From a checkpoint of a small transformer trained on Wikipedia.
Size: width 96, vocabulary 8192.
Architecture: RMSNorm before each block, no biases in attention or MLP.
Training: a variant of Muon for these matrices, 140M tokens, 4264 steps.
Each number is 500 + 25 x the weight over its row's rms, rounded and kept within 0 to 999. Layers, rows and columns count from 0. Numbers have three digits each. The size before them is the row's rms in percent of the matrix's.

# down: layer 5 MLP down (transposed), 256x96, rms 0.16, rows 83-104, columns 0-95
# gate: layer 5 MLP gate, 256x96, rms 0.359, rows 84-104, columns 0-95
# up: layer 5 MLP up, 256x96, rms 0.385, rows 84-104, columns 0-95
down83 096:443487530517500526537508522538519483555500496551505503527483522493461505509548487495507490463477498460522484491519507522476515453488539519480499541516496484472518505478480496493475475520550513496524473491491540473520498489494480447478490508512554470502463540454490504511477520525489500470
gate84 104:464476486479490473490516492484495483506522493458493509491497507472516531501474516536445485489458470469533498506524509511498516544489495491536536512531501495534488494493484509530459475537506497460515481542429476465492432492519488541523465513486524479483501475531461479499531481489507535497
up84 099:489494545476480490508501445490488533531520516460519464473527505477496513464485513513489507540521528504527519520468506494507503542505490508503480469542534504536528490483486448510494501502451464512487549470524502491453504493501477538462502509472514531476565517509493475489474462509472476529
down84 103:481438487503523497451497489483488545514526459523500533530499511544524515506488522510475492504477473498521487475501520494487489518457523483499512527541531490487506494509494566530511498504462523504509488531510476513505476469520474460510517477494438491499443438534489513505504453490475491484
gate85 106:535485544502477533537510511509499507529517478516503488510563504515512483482443509497468486506505480467532447516483510501527496508505541474506510486516468486536478513500564519474486483480498522505450511537499514480498504502479488507520511496554525473469443504527521483541500497545481453492
up85 101:474505499529499502522485488462501518484518484509538485519491510465494510462472519494503463523510517530513473489511535452530532549439482521485488480513519452466520492498533518528508475500508447465449461488469465463472502466518550489527506489502517486504506493503454458503484532502499481507
down85 106:444526502512525509499513506488494515502500520471467528459460431514476482514501486524461496491538518489486519529507497482490500542543521481504512527449512528506531459523466486497526542497526494554528454487484544502498492527504528474483491485472509517505499496463547491467476494461483508480
gate86 101:531535538497520525498534482496523489522519498545482524523521519496531458489497489543502514467487512510455514505508525522459503490502479526560513537513501467516525529483523522516542504504498456466506523472530460502520530478504473482545459528477515511505489502471494460502550540491472534494
up86 095:517520528539527486520537501508488483491509455526502509502478524522487484498509497505490503569431518512442471493505488529497493447490478466490504497497502501499469510461452506488499496476520474463514497476511478517515528522515522499498460553452513456470516518525463495502554527495522503495
down86 103:490443498492529518477463476496508512498517494542522501479493513510506500477472510498513513491547505465496545549500540479471494480502511537498528499446488448513499514527521456525518474513463505499493427554491502471465484508499529464526469479501471519506522521500519516491535465485524496472
gate87 079:506482510513499470535553493495516466499488531551534471512514487463495486476494496454498507522489491524511492508509478522482490495475505496511547511527536524497484493466465500546473509542494484452520511497479551562448479501507499528495492504540494503503435512483501507520449492498481544511
up87 078:515498515466534475543515513489526527527523515450514477503466514502499520467538513507518468557470540471520519513440528472521478529549502521506467480482521517492506490460498520496486499467512528485498479530447496483523483463496510491484481535499503517479502474528470507492485523457530546481
down87 079:494491481455512518473443499500473547479528481458546527522499498527518520522502514513505475495501497491528469521516496484515470522497478497544491492517490510496475506513490457502562464491502495480529478489524475509525521502476502497542494515439572528494505499482554516463472497497489449515
gate88 104:485516521532496465533474545478530508525487508460506493472488506526500476483469479520490484532477440499511466500552505490478527529464494468520522516549504514525507465497483516514483503501524518553477501503491486474480538509561549524519539480509491469494481478501477489466552507500508473481
up88 110:494524526501471523504508512525485495523550465509501480526514456511517481514476483473495504495537479520497503547501541519519526524481503519476528529549497532480462452517474508515511483474514494488482487489493472503486583509534497503523536481505544535471509531496485508533533500514569484497
down88 114:451544474512476505476501510475503492502476540458509529506526495509505505504517443487487480527472507511513448491504500506498461482551495496498513445516480552564488529510533463521512510520462497522502499493489503517470510525508518481461506487501479529471537467519487556515523498483512491451
gate89 105:499515502490520492479496496483462519550485495440464462507503544520490500476529476498533476509483446498502482520506494500470523480466472481547533484499551515527544506508497483522488545503516538538496539523485482501526501460535547508482484530498501523497474554525516476526504497480513510469
up89 107:548493516502507495499483487481544485483522529485538507482514475494508475490499510536474516521471505488525501512459500519510443516544536517512463523495433553515519524527527550486503485520526498465519470464491521528511477523491463491509517491509510506542439487493525470450482521506484488502
down89 107:442515504521428520511505521502494494493526467547529538525491471519482510532486495497482482501522518508481510494499537480515425512534525489466532486493497535531514509526528516500526486520538520477491529480486475488509511462479477480486479504506463513496471459476549522511516523544500529474
gate90 097:484485493487480465440492501466492514529534456453515543490526539513524414519469521495503530499473500494501513521511473540461503505509507510493480465488494493457491504471457534498507483517518478497508526466461516499521502523511516484496464529523512467508488489474527533488542484532469505480
up90 101:465495491506515489519512489512518504516455492521476455493496487525503529537457504550471485516486493490485472464503524518515503442464503488509516532476515465480505561495477483471509530500469452508481522563500516531494481476498515534462515529501488493526479561497489523497538506513450502491
down90 108:526535497464478532451500523554497516504519500487515525528451537500487510511459465506475455538460494513471478505498463497501501461477471507485464473518498466516527502439488508506493488461478500489486507515497477531535520492471497503481508491483456529458524485498500476513554514522509474462
gate91 096:479471508445493558529518494530510501494496515546520513495487437551501489496518513529515524487487489471499516470508503500481536530473482485488534550461516480537504470518535497474495471511555469487522509481521485498511477459476502496499501539486457531516493533483486495512492480470476459466
up91 096:495525450532540522519482536501533489511531518467519444490479514481483475547480495473479500489498508507446493521496475492522503526467495582507465498520517488499485505499491461510511507509514524523537508487492515532457500522484507473518564501555471499529479491521500521519477489503538508519
down91 090:502503495496468495519520485511474494497503508524508505518510497518488543510505485583587531445526488482526456481492489485510511513506471485539490545480509504497470475497451467470506485508541504484469566488519514500478487477484472474526468514501478490471506520526494530514497508474478502477
gate92 111:502465473454474459455494478498499508526487515503530531553520511538556514469485459505508482475509477482529458513522437535525497477501514519492489495519500485463488463482493486474509497513509515518503484512471494522510499511507481518541466524533492506496489534526554510481525551484472456503
up92 115:545482497491479498558502497507486496485534489486483505552476533514513499460479531493513503487496547493531514449529475497529465525459484493492484517488482504511483549525501503433539569469491483512538535507474489511527472499492453460498514501523494486496514495493510493523534492474496473529
down92 112:522500444515504508517500499522539466459487554481517520523496501508550466482539498506499430525486529509492505463484497468490498517502488499510470513487471516501486465499518465478521490469545485523502552526493462473480540539497516508506530519535515498522518520520501492440494523529497512460
gate93 110:534493495490524517490517501473509504489523462540462514475492503487528491460489506446509544482462545470503434486506540480489497500467483547507482496545476457555495480549506505472519502512515539525488496507467496503467485481489529505493437513458483512482495496521493502483483515469510497516
up93 108:533475482473471516519509522505520548530525463518488477526505501486480498508485520489512487456486511512494474545483472455497489478494500532526506533493475486496530495544504497484554553535475520522473483496511465536492477455505503485457475489519473537473457487524538525503494449485526474528
down93 102:491494498524502502486473511557497495534498542496518528484481523498497528530503473466508481476517444465483473542453474535499503521476483499468467519485507497493509537458491520517485449494433505506522449483515489505528493456513471481508507504492529498500484477554523522532512531463524509515
gate94 091:468508466534496485500504518523520510502548469496482506480558480477514515520534529546516484462525484521502487481537512508471471499485478537522517462525525505499527472514482543477504513527504498513527491537459521446484485516490470469496486452478484449519471512510475434485500498476516505481
up94 074:483489546474475526484508507501476494508481529518518525518481513557493500487457468474506514526499499469460476513474492492528530491509472498508477563498459524473491526492482446491488521444523505490483509469518484503506512463493511521490491539495522523483524527512526580485475495518504507560
down94 087:482513474479537508501501509540498501475484478474463503473508477494503462493493519547482510445496520499516471525436524536519458484521539492503522474519531503496507535503487519507502470507509519529468469517509516480479502501461505510497490469502496470475459456489509463481528548432498494447
gate95 095:484499479503504508500533452501546516528523518472472542499538526525529524515427504482532467489495488535497532524526461483496486479484491507537537465502492501495531565495493493522522515540505477508498509518480464507484540487481463518520540511501494496526552522478466506485532512517525502524
up95 103:491476500525438473498523507505524492453520497493462534482515537494500524503507492472480496463513523579484512517500477494518508478533492471511543539491533464473527562496514525506493487528484489509495500519503487499512574513477501519477503551463480519483491463490487493514473492492509514541
down95 098:507484498489494509524499495530542478521510499496490518484539482509496503509518484530513470520493489520511505466478465509478519579451533499485458468511513541492552479506470492465513493500504504502543474500540486484537549503478510502483462515509458539450506464525530513488507448500487535523
gate96 101:515486530454496499493474515491471479472512451508532505516515508503510485514466476427506488460513548478516446491534488476500525526500499548463505516520529517503525489517512524510522480549452490464512495490527501484458528539501514529491478499512530483465458487468513509515506529494543484486
up96 105:490534461502459508495501450511518487493517512465515510451515474540493560557516490555481539502522527544493499543490493511484490528518485518497499484481470497500486471508537476504499544491535496493518456444514516486490488532506502499486493512491476482476489532512544484505521466548494531521
down96 104:479492524492531474493544516531494486483502498514475491513509453505488546510506487510492526516498464464491498520499479475516472505530485458543493523503455460513509500479467482538480519477560505498526447528458499495513483475499565436495521505509468512519525486523461494484503501471529523471
gate97 103:481508513496451513487515458510497467494551496527474553502462501526483457469476540489511474472518481465505509543511486538472479528521508544505475480545534490501510468488474460516535494537487509473492525539494503491524498446505512508490498535504469510488494548514473478484493491490533485462
up97 108:501537468517521462537496544544452500508490470501475486537514485483508542483506442480502529491465496501515511508503468517513485450496483495557521495438467489481477471501493460511488528479491490537506525474469485526515495468540492508483498500482479543487543525533483493494488490474524514473
down97 111:509475493480526525501518528525500506536459528530462498483491483520455468491518493536494504507508535506510564458508517509477527499535479473495508519502582488514533492510465480498474464524491489502529459466532505539480480509516498507492509473497554493497487501515497475438514507537476486480
gate98 088:499515527509513512534468487466444494572477505529551521495500516479488496544492524488525511511464477509518518496484455512491494467512475482481520506499518515496489497487482502517487468546470517502473511504485503481488453549482471512502467565475469522490497508509484473501484505453525449547
up98 090:495524458518492487482490479501521484503508498508481479511487477532495516548532487500533500557439471505510541486501511464519531536516509527516505493498507484488484475432530523474492507514478505494509476494477520483474551508505445473496503439538497483498531531527528495518545504519536494540
down98 090:493526561460506515527508513511485467464508487495488534487489537523466513492545484489503474503510544516526491523536575450510519474506516476471504495495480500472503526506490499518524502495505495517508521509515451476531522496504503475530463498513465487551510513513516465451466473459471540486
gate99 102:567492491488473555488493509465472469501506531469534493515508504493507475515502491507473475540502517518490505562523507483499529484519511492505518496476501565505508495517498496511513515489502497482490522514465501531536475474464503516499501522503444476492420476471499470478533544544517472479
up99 106:479463468522570490500488472516440439533513517502485477511522501546544514529492525495495484525537463516467542510520509523519518506522496517530529463540494494501494481494502536535516482452497523508499476489526515512480544502489510486520515515482526506465512503489484521531492518473458466509
down99 109:464489535502496473472485517468504479474462482494524495519481510496507523526501491467482540460505514497450507516482476487529496508506536502481469525532471524491511515436533466522515501488541500453555483488492474461476496496515501567476480469497530494504491497503503497541481509441505543490
gate100 099:494493478495504500534462498491504506502491447478485488480472500477520445498493477485535491472560524515519484507503534494515484471492515562502515503505507534521470547484499485510464501519502519490534486474500527516509474535526492562492538475502536488456504527544512492543478502547465469474
up100 101:532519533504481442519492541506492503521505484477512508511510538518520493480450523485490471492477493471532455510483516506513519508512530463501468520480465551510496539489472487515555471499467500514461501530515492506513498480502482512501513500477544482446439499513480503516545557540506491493
down100 100:493484499519492551469464465489496485495481499533517484512479521531485523550502528502459485478525512511553477441451557467505502499468487522502506492542495514509501503471520517509515523508517519540530521540474543504503476534494532509492507512505489537525481531478519488534495508495439515465
gate101 106:493489512482489489485491575520496516497519472474480511497520476481511480515471444507553509537467465513515500529510516497470562503489509516465538527492485525487497474479508490475503483525523488496527493462480524463521472465483521487499500427515496483480466551495463489489490543532500515494
up101 102:474457501507497525533493498496521493499527509489498505456479471555456465518466479484474513531509537506517507530496485513511531488447552513518492512496449498516512435492526527523484546481464518493502552501487522504498518533496477533537499468486477523500465508474517528483544479484478497510
down101 104:496482476518508482471523514508471469501535466501484479493524462473512493538483496486540492511506459530504481525512566515506498449526492500467490488482526508494475535540513465514524503535515503503529594487481554512506512477463519507498539475498506497508509527520472494503495467539489472516
gate102 102:515495487445537471539494505537516502489482517477501508495536519522512496473462515501503531514501504520456525459503505485547532567479503499466524532521529495468542503507497521460535496487494448469502491499468508484490469529488533508481497511516551466511478525512471559484503532488493478486
up102 102:462537493489492468510495502484497499511485485512441495487505528547483526532477506490515552508483526471513477461499517504553505515480495496449488547515468486518502520486534478477497489497479463519563499474530495504499516525531574527462478492535533509489491499546490505520518503477513474486
down102 122:491492481472506451519480512519477500509480482479511508514506498486497494478505458477536539540519475542485485476523503482460521510493507515512502504520491505479507532531516499511561495528481473468521420526469511491476463507497492482539539510500565469502497519488526563522506480457527510510
gate103 103:497515502502456511493544518490489510497462451501522527514478530496513547493472509538498510525507517533506436549511504479510514534527502490502480488492507511500493462508504526520455536501547498453513530483529502519533521564531476506531496525477486532532495518488539509504542509454479494500
up103 105:522472525511467510500467432511514520535527484533497451451536499502460470473475496459525472486534509544500462499514469471494490513491530467444484540521477501505494467506513485457524483513478490514518498495505527517493491487470519510458521516523479463470524488491490518539504493492492535475
down103 102:474536476466529547470518470512497509544487518537499530556530516506484529505518534503503510505508558465487517449493468506502510520464507520510466568510508487499502540533494520489487503499486481469529500488509510496507504523496487520481454487515494517528471526530446452494468528518481484498
gate104 097:485491532534485505499528493552547465445509518487490477453509515496518473494486531543497508516511514500482505492498526468523480474487518505474485520535495506529526495438472492483514516490517487457504514514510461512527547535483505518483448501502494510475531459512541490499530496551471478550
up104 092:500478511504482493469482488436535475519545480493529543465515475506503499513482512539459505515504486488494504479472486478518507481501477435475508505517453507499507493475460480524506489484494548500473476520485459496512506536504422520510496495487485503513479471468505507525550505466506463548
down104 099:529499520479495492482501486509534516543480514512478515501522508512494473561528489491526484497510481482499544520542472463518461458502506507488521528498440536496522490498461502475516520475496454454524513535515499524485488475482482489466511474465468506543520446461522480491513538516526463516